{"intermediate_size": 256, "vocab_size": 4096, "norm_eps": 1e-05, "qk_norm": true, "attn_scale": 0.359, "init": "normal", "init_std_qkv": 0.051, "init_std_up": 0.051, "learning_rate": 0.0105, "lr_mult_o": 3.0, "max_seq_len": 128}
Each number is 128 + 32 x the weight over its row's rms, rounded and kept within 0 to 255. Layers, rows and columns count from 0. The size above them is the row's rms in percent of the matrix's.

# layer 2 attention output (transposed), 96x96, rms 0.207, rows 63-66, columns 0-95
size [102  79  74  88]
[[ 62 115  81 125 134 124 154 112 120 116 165 141  77 143 108  82 134 105 104 153 123 153 180  88 136 122 108  94  85 154 133 163 148 143 160  98 149 151 129 124 142  92  98 112 109 157 136 185 119 192 137  73 113  87  67 129 148 197 159  87 142 169 119 135 130 197  65  97  71 158 159 141 157 144 162 131 141  83 121 125  98  88 113 132 170 163  81 166 105 115 116 169 180 186 147 144]
 [134 128  98 148 178 172 109  72 126 101  59 115 112   6 116 140 120  59 100  96  92 121  85 151  72 142 154 153 103 145 138 115 144 121 112 187 155 129  98 124 127 121 130 156 124 163 142 176 139  87 135 121 149 165 192  93 172 160 123 109 180 120 115  92 121 129  94 105  84 120 122 132 138 115 146 136 162 106 126 115 115 121 132 141 107 125 125 158  77 128  87 152 160  31 142  93]
 [118 142 129 108 117 197 172 111  74 102 165 143 121  17  83 125 161 141 181 155  94 116 137 126 121 114  98 119 110 130  59 100 154  92 152 112 113 149  95 152  96 110 167 137 100 145 138 158 163  98 116 129  76  74 130 150 146 124 133 130 128 151 100 117 141 123 157  99  94 123 146 112 138  91 114 161 129 182 150 101  99  85  98 131  36 128  67  70  90  71 146 149 127 137 102  88]
 [187 151 124  88 106 170 111 143 141  59 172 114 139 125 147 122 126 134 135 128  96 142 142 125 190 131 132 132 145 111 100  74 138 143  90 167 133  74 136  79 201 143  97 117 116 153 115 136 137 172 140 109  90 146 131 103 119  90 150 209  39 129 114 129 117 164 168 123 117 106  92 173 116 146 190  82 140 103 109 151 205 213 157 184 151 125 119 132 134 136 158 116 140 111 125 146]]
# layer 2 attention query, 96x96, rms 0.129, rows 64-95, columns 0-95
size [ 62  61  68  79  63  75  74 110 103 109 118 106 106  84 107 108  78  73  77  80  77 105 101  81  99 128 106 104  96 101 107  98]
[[ 55 138  84 163  76  90 126 152 153 165 110 174 143 125 129 174 104 167  83 138  99 129 154 109  88 142 146  91 107  81 164 121  95 145 181 137 117 115  96 132 142 155 114  97 129 125 138 123  82  83  90 187 166 141 127 101  62  68 107 114 126 148 124  90 147  67 114 121 140 138  89 150 104 122 192 143 177 152  65 106 164 156 170 141 127 135 132  59 101 105 179 114  81 139 108 150]
 [103 139  98 166 145 155 141  95 106 155 144 122 141 152 126  99  96 142 100 148 150 105 124 172  67 135 116  88 100 186 116 135 169 162 107 105  99 187 118 137 150 161 122 129 124 135 163 147 174 101 164 193 156  81  83 122 105 134 122 130  85 169  96 136 168  45 169  86 141 138  88 117 147  67 156 166 156 103 164 125  95 189 162  76 111 143  93  90 114 127  82 193 153  77 130 142]
 [ 94 118 108 143 157 148 120  82 137 145 153 151 140 131 139  94 120 176 118 158 136  98 144 147  82 116 127 183 109 129 151 121 124 154 109 104 141 146 126 115 153 164 102 135 127 109 130 112 201 182 129 135  90 111 143 141 144 180 132 135 154 131 117 108 108 102 170  64 161 139  85 137 189  55  95 227 132 154 151 118  98 188 138  56 135 121  80  74  83 118  99 208 140 174 140 148]
 [ 86 103 134 159 156 119 114 149 181 135 142 170 113 165 168  91 129 156 115  84  83 104 147 162  46 149 172  71  80  98 113 110 106 188  73 167 121 114 132 159  86 132 125  86 188 175 144 124 178 183  75 123 156 149 143 148 107 156  99 167 188 133  95 134 151 136 145 119  67 117 108 165 173 133 146 134 126 120 159 161 133 139 106 132 111  97 160 172 114 156 103 109 150 167 165 168]
 [ 87 118  98  49 158 162 148  67 146 121 125 151 166 117 102 143  96 114  96 155 172 156 198  98 153 121 140 158 137 207 107  82 102 124 188 103 130 136 182 130 182 115 174 121 151 120 106 170 138  91 119  93  78 110  82 145 131 136  65  90  81 108 125  96 121 120 116 103 117 139 156 135 121 139 169 104  83 157  91 139 106 121 199 187 144 132 155 112 126 179 100 150 120 113 120 163]
 [140 132 120  64 127 101 182 145 109 126  97  69 159 129 118 144 114  79 147  97 140 156  95 162 165  62 124 164  79  93 153 177 186 107 187  93 109 190  83 138 108 113  76  85 123  72 116 146 106 139 107 137 105 140 173  97 132  90 142 119 206  95 143 122 102 135 103 128 120 181  67 175  92 125 109 173 196 110 154 103 139 135 165 153 112 135 111 161 147 131 126 163 129 124 122 134]
 [137 150 161 141 132 118  65 121  97 141 137 106 141 153  93 141 132 153 116 139  95 157  79 149 109 103 163 140 157 101 139 140 206 145 148 164  40 109  76 164 187  69 108 108  76 110 105 120 158 101 121 119  78 148 144 167  90 106 112 196 168 152 135 145 125 112  96 123 145 133  87  87 127  93  95 158 224 111 156 148 143 146 186 137 163 108 159 130 155  82 145 140 117 123  83 106]
 [106 144 127 133 140 129 128 130 135 133 119 177 114  99  92 119 137 175 118 122 132  92 129 157  91 127  97 140 175  94  65 151 190 146 147 144 129 174 106 157 154 128 143 140  89  95  90 180 150 110  87  77  90  77 162 121 205 116 150 139 153 151 172 104 198 167 121 122 138 155 183 119 150 105 160  88 122 126 151 168 116 137 144  99 195 125  59 111 145  90  39 124  92 179 133 143]
 [149 146 160 140 155 152 129  89 163  98 149 127 147 130 147 236 115 173 136 186 121 123  63 147 139  93 152 148 153 109  94  77 127 180 135 152 131  72  92  99  78 135 103 125 146 128  82 125 120  96  69 147  94 160 132 164 178 152 165 107 126  83 130 134  73 154 162  99 100 154 109 177 135 140 102 136 113 112 131 131 144  80 109 121 104 131 173 161 167  92 216  87 155 111 107 135]
 [121 133 146 139 133 142  98 126 161 152 131 208 138  95 115 144 140  82  72 110 131  60 148 152 136 150 182 115 198 122 142 153 114 162  97 124 161 105 166  86  81 149 134  90  99  72 135  82 183 133  93 123  76  76 165 105 120 148 115 138 113  69  77 110 125 115 121 147 139 124 112  76 193 116  62 172 120 162 128 131 131 113 113  79 110 152 157  62 157 101 116 140 100 136 169 158]
 [ 85  99  93 141  81  74 120 160 109 181 130  77  90  86 166 112 176  86 117  85  98 168 130 124 115 159 143  43 172 114 178 100 128 156 122  79  99  88 152 135 180 138  96 137  90 136 119 111  90  92 163 139 106 117 111 146 115 127 161 127 122 174 142 199 161 133 183 162 174 111 123 145 102 137 154 113 167 137 127 117 127 156 108 134 148 115  95  95  54 156 109 165 104 130 113  59]
 [147 190 132 136  95 116 130 143 134 137 124 122  74 113 123 128 110 117 133 152 153 105 192 109 145 165 107 148 121  99 188 107 180 106 169 149 102 138 170 189 142 219 117 137 123 108 140 157 139 163 178 103 128 121  84 159 133  79 130 126  97 184 118 155 135 122 137  54 213 151 174  94 190 113 168  96 105  84 141  98 127 167  80 144 111 114 151  98 138  87 108 153 119 159  83 135]
 [101 149 104 109 145  40 142 198  78 146 185  88 132  98 124  76  81 129 109 120 156 116 115 166 131 141  95  98 160 202 154 190 131 158 132 172 123 158 164 112  99 134 123 160 108 166 137 180 111 112 127 156  98 118 182 146 149 151 113 146 137 161 208 170 159 118 104 120 117  85 101 109 145 152 120 120 165 158  75 141 106 172  86 122  97 123 136 108 111 101 169 137 181 173 159 134]
 [165 141 106  98 132 163 185 124 155 125 196 167 117 102  86  99  45 128  82 131 155 109 167 159 103  87 135 112 130 138 102  98 187 124 127  80 167 162 107 149 132 123 147 173  82 148 137 127  96 111  93  90 106 115 100 147 168 152 149  97  93 141 144 166 123 153 121 138  79 133 137  79 100 119  94 109 127 146 121 126 122 125 158 115 138 107  67  75 159 131 171 129 214  57  87  71]
 [118  85 104 202 159  99 119  80 105 138 174 121 132  86 131 118 130 104 114 132 109 121 227 122 146 138 128 127 159 159 171 125 126  83 123 181 143 127 154 108  82 121 108 119 167 173 146 131  84 141 178 127 154 105 114 143 125 114 213 158 182 155 175 174 145 126  84 134 131 161  96 131 130 148 138  71 154  86 212 123 123 163 115 149 107 127 125 139 119 125 107 209 127  88  97  95]
 [164  95 104 126 135 121 138 144  98 126 121 161 153 199 165  94  98 125 131  75  61 174 112 193 101 128 143  97 148 114 152 175  94 121 160 121 158  98 108  93 127  73 126 173 148 130  58  86 153 105 130 110 139 114 183 141 113 100 128  40 125 128 131  87  67 119  70  85 115 154 114 137 130 108 152 134 118  84 176 105 126 160 158 132 188 127 153 178 170 158 174 132 111 118 165 134]
 [145 120 164 104 165 131 120 145 118 119 198 105 114 151 144 173 182  71  93 154 101  70 168  86 117 167 129  87  81 134  91 103 151 144  97 152 103 110  65 134 100 104 183 124 172 176  83 141 102  90  83 166 163 149 155 119  97 120 111 131 133  96 182 156 191 177 115 142  95 119 111 156 132 134 117 146  81 136 155 175  81  67  97 157 161 159 124 158 105 178 139 106 142 135 128  94]
 [140 137 152  71 163 142  70 113 162 112 170 149 136 153 117 110 143 141 119 143  86  98  99 148  47 125 166 116  98 136 101 114 106 161  82 134 130 121 107  98 116 113 131 119 166 105  63 182 169 162 110 119 131 127 139 135 142 131 113 128 173 101 191 129 151 198 119 194  84 105  99 145  66 135 126  98 102 125 163 161 122  76 107 149 132 109 118 140 101 170 131 128 158 186 196  42]
 [ 77  86  69  85  93  52 135 161 111 105 101 128 134 117  72  69 143 147 182 166 157 171  87 101 132 110 109 146 172 117 162 159 130  88 152 163 120 153 172 128 161 113 132 124  94 129 170 120 176 163 193  65 144 118  99 122 108 104 143 157 166 167 145 111  68 128 139 136 167 106 116  79  75  73 147 103 134 140 149 104 145 117 112 154 152 146  75 114 115 130 125 108 106 195 120 153]
 [127  60 155 112 167 155 185 153 146 134 155 102 145 134 108 132 176  86 148 197 153 148 113 114 113 115  97 111  76 111  80 125 137  62 137 110 136 117  51 159  78  92 111  86 177  92 157 161 122 179 119 117 133 141 132 133 184 134 149  83 161 116 189 104 133 184 116 157 162 146 102 124 144  92 141  95  92 143 151 133 114  55  70  80 116 103 151 123 115 122 135 140 159 151 181 113]
 [ 97 111  84 136  99  93 190 111  94 182 160 122 164 111 143 116 165 139 155  93  93 186 139 142 156 179 126 114 156  76 132 154 141 103 174 117 163 148 183 147 112  84 113  91  55 138 131 147 115  81 110 157 144 111 162 115 155 134 185 183 103 163 134 146 108  62 121 114 133 172 124  94 144 117  93 193  90 154  99 123 132 219 103 119  75 118 133 130 115 113 138 122 112 127  80 168]
 [ 69 157  57 148 118  78 119 194 109 149 107 143 113 117 168 119 151  90 168 104 156 152 111 102 106 160 133 101 126 116 215 135 139 176 145 152 159  99 182 120  71  88  84 104  86 135 168  99  77  95 182 143  89 159  93 147 151  73 161 165 120 129 130 176 159 139 147 170 161 121 156 148  64 177 137 110  89 143 149 106 130 138 108 115 109 135 130 108 139 103 144 138 125  72  98 101]
 [118  96  92 133 171 126 178 105 187 118  78  97 119 108 144  92 118 164 165  80 141  67  66 132 108 166 122 141 137 136 119 125 172 114  80  93 125 106 140 118 155 174 114 110  94 114 188 101 142 203 182  57 163 126  89 189 152 136 130 109 168 123 102 111 115 110 157 152 125 160 150 125 119 112 170 116 135  96 189 115 203 154 118 132 178 167  89 135 138  93 117 100 146 123 135 175]
 [ 38 104 169 130 141 162  93 130  87 118 142 129  69 112 137 119 132 127 116  97 178 119 155 118 110 153  75  97 138 119 132 109 107  80  85 170 131 140 123 156 127 158  88 131 128 129 159 105 123  87 249 125 196 168 145 136 131 130 172 118 143 159 129 134  78 144 159  77 139 132 131 105  99 152 150  66 116 122  64 157 116 124 213 118 148 124  91 122 123 128 145 157 135  73 150 113]
 [162 143 178  67 140 173 101  81 119  87 151 119 204 103  89 140 111 152 146 122 105 146 173 119  80 108 176 108 153  65 116  69 155  83 138 130  99 139 104 109 147 169 129 111 119 105  83 163 143 132 160 132 110 122 213 139 171  94  89 126 140 141 126 108  72 157 106 126 156  94 123  87 118 157  98 102 122 179 129 133 141 125 144 166 158 130 155 149  53 156 135 174 196 161 112 108]
 [161 117 106 118 149 221 151 128 126 133 133 118 151 147 103 108  97 138 126 138  98 113 119 152 118  70 111 181 174 137  67 130  78 149 145 119 136 165  96  96 116 118 117 130 116 123  50 159 136 178  83 127 116 117 145 137 108 176  66 146 136 115 159 103  92  84  96 140  76 151 144 142 157 161 140  90  87 143 163 150  77  65 115 127 138 179 152 122 162  59 140 105 136 173 203 167]
 [101 162  62 148 149 137 169 107 131 148 140 124 163 127 150 118 172 129 139  54 151 155 176 124 110 126 167  41 161  87 104 175 120 143 155 125 172 153 125 169 108 165 121 133 138 130 137 113 106 116  77 217 185 159 173 123 125  70 142 120  55 146 133 120 176 192 117 118 117 128  93 138 122  82 138 112 142 120  79 123 108 114 101  94  80 142 138 147 115 111  60 152 129 138  97  99]
 [106 165  67 152  70  93 188 123 118  86 177  87 158  92 124  80 164 149 158 139 112  82 110 145 143 141 188 115 100 127 124 147 114 158 106 111 163 129 159 132 147 113 124  93 117 178 116  64 120  86 130 191 141 109 173 197 107  96 149 145 160 147 144 141  74 109 166 180 126 161 161  74  78 139  98 112  99 143 161 144 153 167 109 157 135 112  52 124 116 139 123 134 175 158  98 133]
 [131 181 160  91 101 136 160  92 142 157 145 107 141 113 133 109 183  97  95 108  77 124 115 115 204 119 143 110  93 118 137 130 111 108 118 147 140 109 100 129 159 137 120  97 197  58 181 168  67  61 127 119 161  64 112 185  95 115 157  86 138 133 199 153 129 167 158 113 125 112 107 152  73 139 153 135  76 171 120  97 162 168 140 153 112 132  95 130 123  98 173 160 149 177 131 100]
 [152 113 179 127 106 134 129 105 128 158 153 130 166 187 101  56  95 165 118 181 142 137 118 141 117 105 121 136  96 151  59 155 118 128 147 103 107 163  98 143 109  94 116 176 144  79 117 105 135 176 143 130 114 108 107 109 127  72 131 147 192  89 100 103  84  96  35 139 108 142 118 154 182  80 128 176 174 163 154 115 110 138  84 171  80 149 128 110 103 179 164  86 164 168 146 148]
 [127 155 133 190 105 111 187 103  74 126 114 139  73  97 126 100 165 159 143 122 131 137 135 153 101 170 164  77 119  55 175 109 159 147  81 117 115 107  98 169 104 144 138 196 169 184 134  92 120  86 139 113  89 157 152 109 142 120 129 149 139  98 176 126 119 104 184 102 132  94 136  93  86 142 117 124 164 175  92 113 146 144 130 133  95 103  79 106  42  96  91 195 105 113 105 112]
 [146 143 136 112  85 132 148 175 158 128  48 151 156 158 153 120 114 123 148 139 127 132 115 140 178 125 187  85 165 121 158 148 108  93  86 151 176 153 112 112 157 181 101 186 123 114 130 105 131 123  90  94 158 174 121 104 158  81 115 149 139 131  91  79  92  31 151  82 116 114 134 150 133 145 144 141 144 175 165 127 130 119  89 107 144 145 170 153 162  51 167  71  73 112  98  93]]
# layer 2 attention key, 96x96, rms 0.123, rows 64-95, columns 0-95
size [ 76  81  75  79  85  77  99  91 112  93 114 109  94  83 104  86  62  84  79  86 100 102  78  89 102 110 104 110  97 103  83 106]
[[101  77 130 126 160 122 105  94  84 140 117 108 136  85 111 129 142 119 158  92 104 142 172 137 115 152 186 120 179 131 137 131 139 150  98  92 130  97 146  57 142 123  96 173  57 178 145 111 129  92 135  93 170 108  77 138 174 142 127 178 168 134 115 158 146 155 134  95 207 149  91 140  75 119  66 103 115 135 172 116 133 133 133 153 104 126  55 140 127 137  81 218 155  87 121 136]
 [117 121 112  62 156 121 170 143  95 137 153 108 127  83 159 134 143 122  87  63 122 165 105 127 111 130 145  81 125 104 162 113 136  92 194 132 100 100 132 103 108 104 155  74  62  31 123 135 110 112 117 111 121 192 122 128  99  69 165 132 125 139 154 153 102 120  90 183 154 178 127 105  74  83  96 138 144 152 131 103 161 135 117 101 124 169  77 110 111 101 192 189 146 126  89 124]
 [138 141 171 111 134 153 178 159  88 100  86 111 151 143 109  76 108 121  79 101 148 158  97 140  49  82 131 116 126 148 158 144  65 147  85 147  96 128  89 143 104  88 120 124  67  62 130 105  82  88 107 103  89  71 116 168 126 145 145  96 135 172 142 139 114  97  96 150 119 186 118 100  99 168  49 114 104 103 112 153 139 121 119 114  82 145 102  46  97 167 126 139 106 129 121 103]
 [174 149 124 126  94 145  83 160 151  64 128 165 132 160  87 106  71 173 108 211 138 128  98 114 156 148 118 146 156 163  64 114 130 151  96 128 171 131  87 198  77  98 127 116 118 113 122 135 131 180 128 165 105  86  88 140 141 180  79 154  97 171 122  63  79 129 148 117 113  95 140 175  86 168 100 111  74 122 184 118 142 119  93 138 119 152 151 142 103 131  72 135 111 136 156 136]
 [111 177 171 160  70 108 125 169  71  90 116 104 123 112 100 116 120  67 162 155 145  64 131 116 186 141 105 147 105 154 101 154 159 175 163 155 151 108 154 112 140 170  93 134 109 173 121  87  80 135 126 201 170  73  70  99 123 105 190 150 118 107 133 179 162 143 163 132 142 119 107 126 111  88 182 131 111  82 179 119 136 172 106 144 150 148 164 165 110 121 107 146 105 181 106 135]
 [ 92 135 137 146 114 107 108 143 186 155 120 113 140 106 120  91 171 179 127 176 129 153 172 171  80 122  54  96 127 145 121  64 142 137 153 108 130 179 156 154 105 177 174  64 104 143 156 135 133  90 155 115  55 154  86 136  54 115 109 114 136 131 141 133  56 139 127 167 193 136 169  57  77 147  92 126 157 108 128 115 113 180 118 146 143 113 111 130 169 125  99 135 133 153 117 101]
 [117 164 129 151 107 122 112 105 127 128 110 115 184 150 137 114 137 122  86 115 134 181 113 112  98 139 129 169 217 130 120 180 114 129 196 135 158 101 102 107 129 112 110 102  69 147 112  90  99 119 138  84 176  96 119 189  68 124 147 154 135  95 160 140 118 148 103 182 159 123  50 118  79 103 106 174 154 102 130  61 153 140 121 115 115 183  92 103 120 149  57 166 120  70 154 148]
 [128 128 174  93  70 111 110 114 107 118 138 130 125  83  94  26 141  98 144 112 110 144 125 170  85 134  72 118 165 206 161 162 132  86 117 143 155 126 168 128 128 146  90  84 125  73 169 142 129 137 187 130 148 129 146 182  20  76  96 105 157  68 103  98 150 108 144 129 133 138  81 151 153 143 107 112 142 149 112 139 108 125 133 103 132 155 118 119 117 120 129 157  61 119 142  94]
 [112 151 142 170 126 157 155 135 135 112  97 152 137 204 152 112  75 139 146 112  82 125 148 187 122  90 107  89 121 147  70 107 118 143 102 105 167 115 119 150  71 113 191 169 149 151 154 144 230 151 169 162 101 113 110 140 163 151  79  92 116  91 139  83 120  82 118 123 137 157 125 124 187 164  97  95 148 110 170 149  90  82 107 167 140 117 178  95 154  99 115  74 124 112 166 153]
 [112  93 148 122 102 118  81  78 127 142 136 143 172  99  63 116  72  92 128 154 147 164 110 160 118 106 115 138  92 128 126 169  55 111 134  70 106 130 144 135 120 109 155 166 130 138 107 109 140 110 115 142 162 152 148 196 130 171 185 124  57 146 105 119 152 126 127 157  92 145 130 207 148 169  62 106  63 115 135 113 186  93 158 117 107 111 112  89  82 115 156 143  85 129  92 189]
 [ 83 121 140 158 111  68  71 116  77 142 160  99 151  96 130  99 170 131 129  94 137 133 138  93  74 150 115 116 113 142 142 151 118 114 203 103 131 138 134 207 101 160 125 133  55 175 181  89  91 109 111 116 149 119 112 161 130  80 174 140 100 183 148 129 171 190 136  93 109 166 104 116 106 122 143 130  79 122 115 106 138 171 161 128 109 107  52  97 121 110 143 162 160 136  87  67]
 [ 61 142 118 140 101  98 162 140  79 154 136 130 137  49 135 154 126 115 136 142 183 170 145 109  85 184 133 112 139 119 121  84 151 126 102 161  99 148 111 174 155 136 100 129  64 166 142 109  76 100 191 143 121 122 101 175 137  95 167 151 127 218 172 178 123 138 149 125 127  71 104 126  91 112 137 105 151 118  58 122 180 172 190 133 135 146 101  95 127 127 101 148  95 101 107 105]
 [108  82 123 154 139 100 151 159 130 198 122 148  82 145 135 130  88 170 105  82  42 113 146 140 188 133 158 166  84  87  87 108  87 103 120 114 114 157 106 155 107 127 168  92 141 150 108 142 112 172 201 122 154 160  61 150 179 119 157 121 101  77 125 127 137 157  75 136 158 108 166 130 128 193 139 132  92 107 140 152 167  87  96 147 102 156  59 102 119 162 152 124  93 139 113 112]
 [ 96 133 190 169 102  88 115 107  97  97 172 181 124 128 200 101 123 138 152  65 201 157 122 126 121 164  94  91 111  62 164 200 110 153 188 120 106 149 167 106 123 116  91 103 123 135  91  96 136 148  99 177 145 131 130 149 127  94 167 126 149 147 115 109 108 168 120 116 127 133 104 136 100 128 142 119 167  72 119 179 161 148 157 111 102 136 105 197 169 112 158 193 122 110  82 128]
 [ 93 167 166 156 123  49 135 163  85 144 169 122 118 116 129  98 163  79 117  95 132 178 115 158 125 203 119 135 108 114 154 186 159 139 135 184 114  95 167 163 143 168 116 137  93 107 157 101 129 116 148 120 192 141 155 158 103  99 142 133 152 166 134 124 160 140 159 109 178 100 165 120 111 126  94 110 154 106  73 124  98 138 122  88  93  63  75 102 150 150  67 102  59  91 103 163]
 [181  56  94 152 166 119  82 100 155  90 126 128 177 126  99 120 131 148  47 164  56 179  31 117  94  53 160  92 116 144 134 121 107 159  87 143 130 119 124  82 102  99 104 132 121 105 172 156 126 157 149 146 130 116 130 115 102 106  96 143 107  92  97 142 177 146 144  89  99 134 123 121  90 153 156  85  96 178 174 137 177 154  83 130  93 113 158 123 138 119 123  96 131 112 149 135]
 [104 159 111  87  98 125 132 153 194 105  97 190  97 146 175 167 107 142 187 165  99 100 147 129 187 132 142 177 130 132 133 110 172 111 114 111 134  97 132  86 119  91 103 118 129 151 125 182 127 132 125 145 149 103 166  41 112 121 159  60  67 121 114  92 105 139 147 170 107 120 125 175 155 110 142 200 161  81 101 118  86 117 116 166 138 145 111 169 125  45 129  93 119 155 160 131]
 [180 195  82 123 107 154  91  90 165 144  87 128 105 124 127 129  92 148 153 147 147 160 128 148 142  98 150 135 162 142 100  96 154 138  77 122 199 189  69 156 135 130 136 106 161  90  90 146 135 148 113 176 111  82 107 137 145 252  98 132 162 128 133  99 144  89 109 124 115  69 148 173 156 191 139 148 119 131 139 135 145 138 118 124  69 137 102 155 129 105 165  71 158 130 152 125]
 [126 149 116 136 204 163 123 113 124 191 158 127 114 124 135  86 172 131  70 119  94 111 153 134  75 173 196 119 162 146  98 102 129 155  76  82 111 173 113 128 147 162  93 129  98 136 138  91  74 113 135 145 167 121  53 185 166 196 137 146 126 143 172 150 149  96 119 113 170  83  88 141  70 115 124 124 120  85 168 114 123 153 110 161 100  84  98  98 111 119 149 189 123 147  99 105]
 [145 161 142 164 140 108  92  94 144  87 111 105 143 143 136 120 140 150 161 130 110  66 145 164 136 123 122 172 171 123  94  89 159 189  95 168 136 121 114 149 128 167 121 128 163 166  92 123 140 153 128 134 128 161 178 194 115 154  97 137 163 105 156 134 169 154 134 100  69 125 132 159 203 174 148 135 199 109 119 180 126 135 129 216 116 100 131 187 138 132  38 139 117 106 155 175]
 [ 96 132 144  71 174 133 157 169 112 157 101 121 102 131 158 141  95 160 165  99  91 207 168 135 158 152 126 135 134 117 155 130 117  98 191 101  41  70 171 156 171  80 151 122  82 145 146  81 119 121 110 101 131 181 119 128  94  57 180 122 117 111 105 142 139 146  96 136 133 132 113 103 119  95 124 123 130 144 160 122 119 117 156 184  94 112  61 156 113 162 133 197 131 169  73 143]
 [129 114 124  76 186  74 106  81  83 171 169 142 111  77 123 132 121  30 175 110 146  75 167 106 139 167 160  75  89 111 152 145 109 123 140  98 146 137 152 113 117 136 135 139 151 164 124  94 173 121 140 174 144 143 119 138 140 130 121 124 109 160 185 128 138 140 178 133 159 162 140 140  63  86 142  67 196 105 156 144 136 130 141 159 160 116  93 140 115 112  78 199 120 176 103 142]
 [ 62  91 136 117 128 121 198 184 126  76 159 163 133 154 135  67 165 114 100  92 150  88 170 126 101 111 103  83  63 117 174 120 126 172 124 115 129 137 100  67 145  87 120  97  69 109 129 114  99  71  63 127 129  77  86 160 124 115  94  88 175  77 119 148 200 144 145 104 117 133  97 133 114 149  95 131 180 146 141 110 138 157 108  81 125 115 117 152 118  91 145 135 167 143 132  98]
 [137 195 121 207  96 140 129 156 112 174 150 118 151  84 137 139  79 160 138  79 111  95 133 110 126 126  90 109 174  67 147 121 148 122 168 122 111 188 175 146 140 135 111 121  94 136 175 160 109 159 128  94 102 119 175 116 134 161 158 117 127  87  44 183  96 114 155 163 123 139 161 131 145  75 147 118 120 133  92 170 137 187 104 128  75  82  39 139 152 148 143 146  94 141 112 130]
 [178 145 127  60 121 124 144 142  88 187 161  74 123 156 115 100 103 113 142 116 113 147 111 113 134  44  88 116 138 119 133 156 104 140 112  91 135  97  88  69 119  64 104 155  84 152 127  92 107 129 136 170 129 156 119 180 121 148 104 170 154  99 146 134  77 140  49 153 105  68  97 124 152 107 151 172 149 119 151 162 117 136 148 133 122 112 173 198 179 105 172  75 132  81 151 140]
 [146  95 120  76 171 166 127 136  93 112  94 140 118 214 101 139 104 174 137 145 103 136 118 148 120 110 139 163  95 184  94 147  98 122 109 138 171 143  55 128 104 100 126 138 167  85 120 118 157 176  79 152 157 134 181 117 136 121  79 150 116  89  99  46 117 129  85  92  79 149 164 171 194 155 139 119 138 148 120 106 139 102 116  76 133 145 148 139 151 109 180  88 152 146 198 158]
 [150  81 137 135 127  99 117 126 115 133 121 118 124  87  98 120 112 127 121 136 122 147  84 151 165 207 142 165 157 131 162 182 130 118 169 190  86 105 109 159  96 105 137 134 132 108 135 157 165 133  91 137 200 132  80 101 131 106 145 116  98  83  90 113 123 123 111  65 107 103 152  97 145  36 103 133 120 206 147  94 144 174 159 100  89 152  98 160 103 117 129 126 179  57  68  94]
 [ 86 133 112 103 128 108 150 106 115 163  97 103  45  59 156 173 138 151 114 100 149 122 158 132 150 131  86 137 165 158 114 127 160 123 144 106 127 129 142 166 208 135 104 135 120 119 103 139  99 130 183 130 117  86 127 148  94  96 146  86 133 212  62 144 162 121 108 150 164  75 101 131  83 128 162 136 119 118 176 153 161 192 172 139 131  81  66 144 122  89 107 192 124 102  79 123]
 [104 172 139 165  87 100 136 161 125  13  98  40 103 109 125 176 122 139 161  98  99 122 135 167  78  81 144 126  92 128 183 126 144 132  85 178 148 133 151 103 158 153 121  98 106 107 142  85  96 115 137  90 131  73 119 138 150 133 133  99  94  72 108 134 138 123 128 129 117 127 125 126 124  93 142 179 168  66  84 106 156 155 180  74 109 131 114 123 119 172 160  88 159 173 126 108]
 [197 170  90 123 149 180 146 126 104 138 141  83 128 170 100 144 126 124 143 148  93 121 108 167 112  68 128 177 138  71 103 126 122 139 109 129 185 135  66 150  84  91 123 132 148 124 122 138 151 102 141 122  82 140 166 114 170 182  82 132 192 143 124  79  81 115 151 130 134 211  95 152 101 156 146 130 145 135  91  74 142  47 104 142  75 118 144 130 117 165 141  91 173 106 160 102]
 [159  97 114  93 162 150 100 122 142 135 134 122 104 148 179 138 172 139 139  96  90 137 157 135 113 113 141 102 142 122 142 114  79 189 125 128 139  91  64 171 118 107 133 132 134  98 105 143 112 106  81 123 127 167 103 146  92 109 114  72 124  92  73  81  57 158  76  86  97 145 138 133 144 125 197 166 120 116  56 128 171 122 116 123 112  99 187  51  98 141 141 176 105 104  92  51]
 [147  96 139 134 115  90 139 126 147 116 147 133  73  98 111 131 156 145 173 136 156 109 125 129 199 131  91 107 143 145 128 161 125 129  78  85 148 157 136 193 131 141 128  93 167 168 111 104 115  77 166 181  73 144 101  95  89 158 148 133 100 200 190 195 169  98 162 158 168 133 106 104 146 126 119 122 105 118 106  74 116 156 115  99 193 134 137 185 108 137 102 156 179 136  99 204]]
# layer 2 attention value, 96x96, rms 0.0801, rows 64-67, columns 0-95
size [ 89  81  90  80]
[[ 91 148  80 115 145 134  53 149 192 171 130 185 130 108 132 114  71 153 119 175 158  53  97 139  96 122 143 144 104  53 119  91 147 128 134 171 112 155 163 127 116 131 142 111 132  82 183 190 166 139 122 168 150 121 157 156 108 126 108 139 113  97 114 147  83 112 141 100 129  93 154 163 107 129  84 148 129  33 118  90 111 150 166 118 129  95 112 113 193 113 180 122 101 138 100 146]
 [104 173 113 164 132  92 111 174 121 139 124 142 111  95 154 168 144 127 115 159  88  88 124 148 111 184  88 129 151 123 104 108 151 149  82 132 164 114 152 170  82 197 147 141 108 151 178 170 129 128 125  96 149  78 107 153 160 135 131  88  91 171  92 149 129 120 176 150  65 156 213 144  98  97 176 158 103  91 213  47 138 113 137 103 117 102 123 124 108 103 152 109 119 108 109 174]
 [125  79 150 114 132 112 124 108 150 119 125 134 152 115 129 120 159 115 131 163 100 161 144 120 193 136 137 139 146 147 141 126 108  80 126 131  81 119 139 169 132  59 167 154 143 129  91  68 132 143 161 106 123 122 125 157  26 104  94  79 146 101 157  78 125 147 103 112 136 202 123 115  99 100 134 181 132 177 172 100 174  59  80 109  99 190 131 153 161 156 151  63 195 129 136 132]
 [105 138  84 134 154 107 139 189 160 144 116 107 182 100 182 184 139  85  72  95 124  96 133 173  81 138  88 104  76 116 144 105 129 170 154 107 121 126 136 147 150 193 170 152 100 114 150  97 140 164 125 113  90 100 112  74 152 113 142 140 118 133 139 155 138 118 109 154 135 129 119 131 125 134 250 158  79  86 156 119 119 123 148 153 207 114  84 103 108 101 185  89 107 129 109 103]]